Weights of a small transformer language model: MLP 1280 GELU.
Each number is 128 + 32 x the weight over its row's rms, rounded and kept within 0 to 255. Layers, rows and columns count from 0. Numbers have three digits each. The size before them is the row's rms in percent of the matrix's.

# layer 4 MLP down (transposed), 1280x320, rms 0.051, rows 840-861, columns 0-63
099:102144110149176106127163137132077114125147145166116079108110156128138128137125116121203164101101166103157134124087089125061067129175075180106134089109122117135116128108140110222148147151142081
102:118096146115123173083124207171109128168109153147171144114141160126132143093125103149118113157179157113085065135087161101112128094094123099130142114150108117146219129124124091160167117072150130
104:133128105109123104105154142156094171135105107132093115145102123149144154130111148153134138187161157145133153103124147063108106091133185132110150159055122168127169159146153139159198128125092147
107:170136102076173123149108174115135130121150124148166140136166101137142120091080122141162127131158196151191114151192073112070144126122120131137118128150133147152135138111091102147112084099089143
100:080073137126103130199097131155172164137113130144135145188150119177155098118135189161180125130128120122115178117143114117112153132094064136097131119111092114141157183155092165180143122117142108
099:165151135083126129174150128143148148162184074137095190108134145190126125174149148129123131168147147116160171152157087126135141122148108165104158110169123124140121096087128108112137144154117085
104:138122138147109117158122163125113101115173147105141147162079148130102126105121128132188175158123155157112188128132067150112094144116136112138121141153168133159187148095118102123167125126126116
093:125171190103155147142071120131132095132126119135154146119181114123130173116125115095144158154156110075133128085127143186081129138121170122168097134179112149112090085101090126164101134154125101
103:146125174148154120099196149139129072113122083171130119153112094159117141154104117137122132110139122124132091105114107095072093113103110187145079131106114069172141184113168084126174129144108121
096:081045191179146100146111165112129128109153141139114144129116138129141169130114145133158141144164117115193111088096139133131092147115064045127119158139133125125136126166133103133150127105114120
099:100086078137133156117127161097082196096122148030124115153100068133155118113152111045107171130126049099174156132080150151130085096176169197103079169083086143107111112129143114056109149111175148
095:080133161169126133120084110112104093147106106152073146074118142150149091108090138150198125179065107108210107101143161168103165127127140134181121179109102104105121098159122088097143135156095139
108:164123082116098168124113124047102098134199083108142084131141052150096118111171133137108111155080122100117138185115132060175184136061108138161150112184091110107096124142128106137146113113141129
091:100132151142132141126139136095166116169108148090167168173126109093140124071142151127126124129124103114148113109075138125106098129062162128053100133140135167102155137123136169150175133136198126
096:162115133142126143081111156113115115187080141133103169141135166141117082110138139130080138083067058121132136151151176156146140173161154135065048098122107134168163113176142153151109104077115142
098:184175096137100170100147111137185101180116131117052148091126159114122139140159111109129173095154168129110150053090131153109139143130144194150170067177173095146096145104084115148131122122074164
101:173125162147138150139149150136065119155142134132110095125151157111152189168139127117103154133201079189123125140192102127099117105156121093175134054076096145094122102159113196137137141130129174
105:147081122103168157089142067155162095122044200183118117173156100159164097140139140154145125121095167095108073083183158099121119154130100095058103166200151106113069169104125189123176126079145071
105:092129151095080181099146048121149127103101153103074120133039123144203101107174135097126171105155121121107020127142141154101084123119163122122089152185123136152108138145107170107133155146098176
098:108111071102093084113081120135064103164131108122144159117141135104124125115138146145149143073130150114151128125131157158083075166105148174132192084145170122160133143132116067133121198139126128
105:140138097132169165108111185090150128153110170183114117117074103084122158082123128125177130096087121129143108108049169113197198069124151138165184109124127144097108158149120165113150149096148158
090:129086112124128130163141174159152219128096110073183123109146101081152146074170186183144174086112160140126182212112151111132170105145134146085114086137152087136171167116130126102126179118086176
# layer 4 MLP up, 1280x320, rms 0.0509, rows 841-861, columns 0-63
101:114123150077170144140184175143113127127151104144126120064130125157102103182109101123131143154135098095120108180175094097122067122156103133146129163190112135140075106179114165123072156084149077
103:125171182151077178178105129127137102164119097109144091099136162126167157136104156124143165128136119097052136195069168161095160111113081125101140120157126094111200109113121063112105102154138128
097:123108166162139202117123125093183084122090125109132053143078119062182115146098146131116092119182124144112176159070114160116143127130156147107126255187088086103106146161152152107082097086145135
099:105114094073133164159124102083117117083163139129121125151146138119036086109105127203203088109134089160117208087100142094127137131148108103108123131127161094165117101149164155126122068112124140
098:104158113116138085105120095120147103155123129153076157146076149061173172082141115163165095153139140119102135126143137126131083143104083135181088164133155137170082095135101135115123181110146118
096:121186133110136116158151180155147167064088135129111126116131105108137125152140073155107165116107114104157112162124140199066105083103093075080114124145108102099141162147175196146110101111098092
087:145112090150143115112116137157119189161148213160127126088116114075148124152152172101137119134126171118152085147156102135171085101122114186115166145079129123129108139150132152064116153165113161
104:171105164123088122157121108127098158064159163129137118153152125117130095106126103195158167164137161142145110093079141147146104130161124114155085124127081117144163047120157115119146206214111161
095:145109163155057164177097146127120147125151093099106105192146155129136151135057150080143188087131136179118217147152100113133132145124096146114183105162141159122097103130131183114165120165114146
096:079127122084085146151111129150191128120121092126093104158140087144149128133115187139121130138138160076173141182143150133109137093152053055138144158143100157134067171146159132099096172158132098
098:117132087135124089181114077097086163121174108184092140131055132174120121212102123136113105117147136094081133150125156085146141079148142129127119117152120132128112111148168128134100113120147125
099:162123181148084146069158148095146120134184184124159160137150137152085094107132142117138113095124116128101122148134088128144143127078147137145156126088121204097152143138117073184091107128184156
093:113112076121161138055093108133139083120171128145091110096102158117143151122126177118116114134113078108149179182108117073108084109101062125179149104133124096128131135102138135112042169153081136
101:142179207161123121155137100110158119088156144117187120138114107161165160125140124115131108147196128157163104110157098143090130133149191102176147157126100146088126153158087151087149175088146152
099:133159109114116115088133084158122106057105075127137138142131090121140118112157158170101100100152156087132097177137092113117117119138064111146133077149055163123155128182185120156125093089198128
101:101109095102082115119183177205127146097135110123095134137181149105107117102113125131142084199120132105142050126102175171151145138175100118164155082086167098119135117167110094083155136095102100
101:114127142132139145174166140140163112103086155117103158094140125142158145185113121128139102125112145112189135090115081100162195148160150147164047128107115119204170116161091154092095100151120130
097:132119151170108117105139132091174102096094137112104037085158103178085153083124109150153110159102136185134142120160155183171111135111129119180100162131078102110108160135130121184133167146199125
093:147142150114098120117108123080157168111100084170085115225112137127141169086126134080103123136119120156115166125118080179157119102118116151180117186152078125121146160103099177112143178108149172
104:147138144170074101180157132135098112152135129158167111067140080127096106050104132092128094135097144145149051092172131120158183171124135126138168093063170073136138170190105159144151155130095125
093:203151177121104135125133121158092079083154141175073117142150186153015139152106057095160098139131129127140167122141160082144075158142189183108100101130094123093163146122150140112090126140127098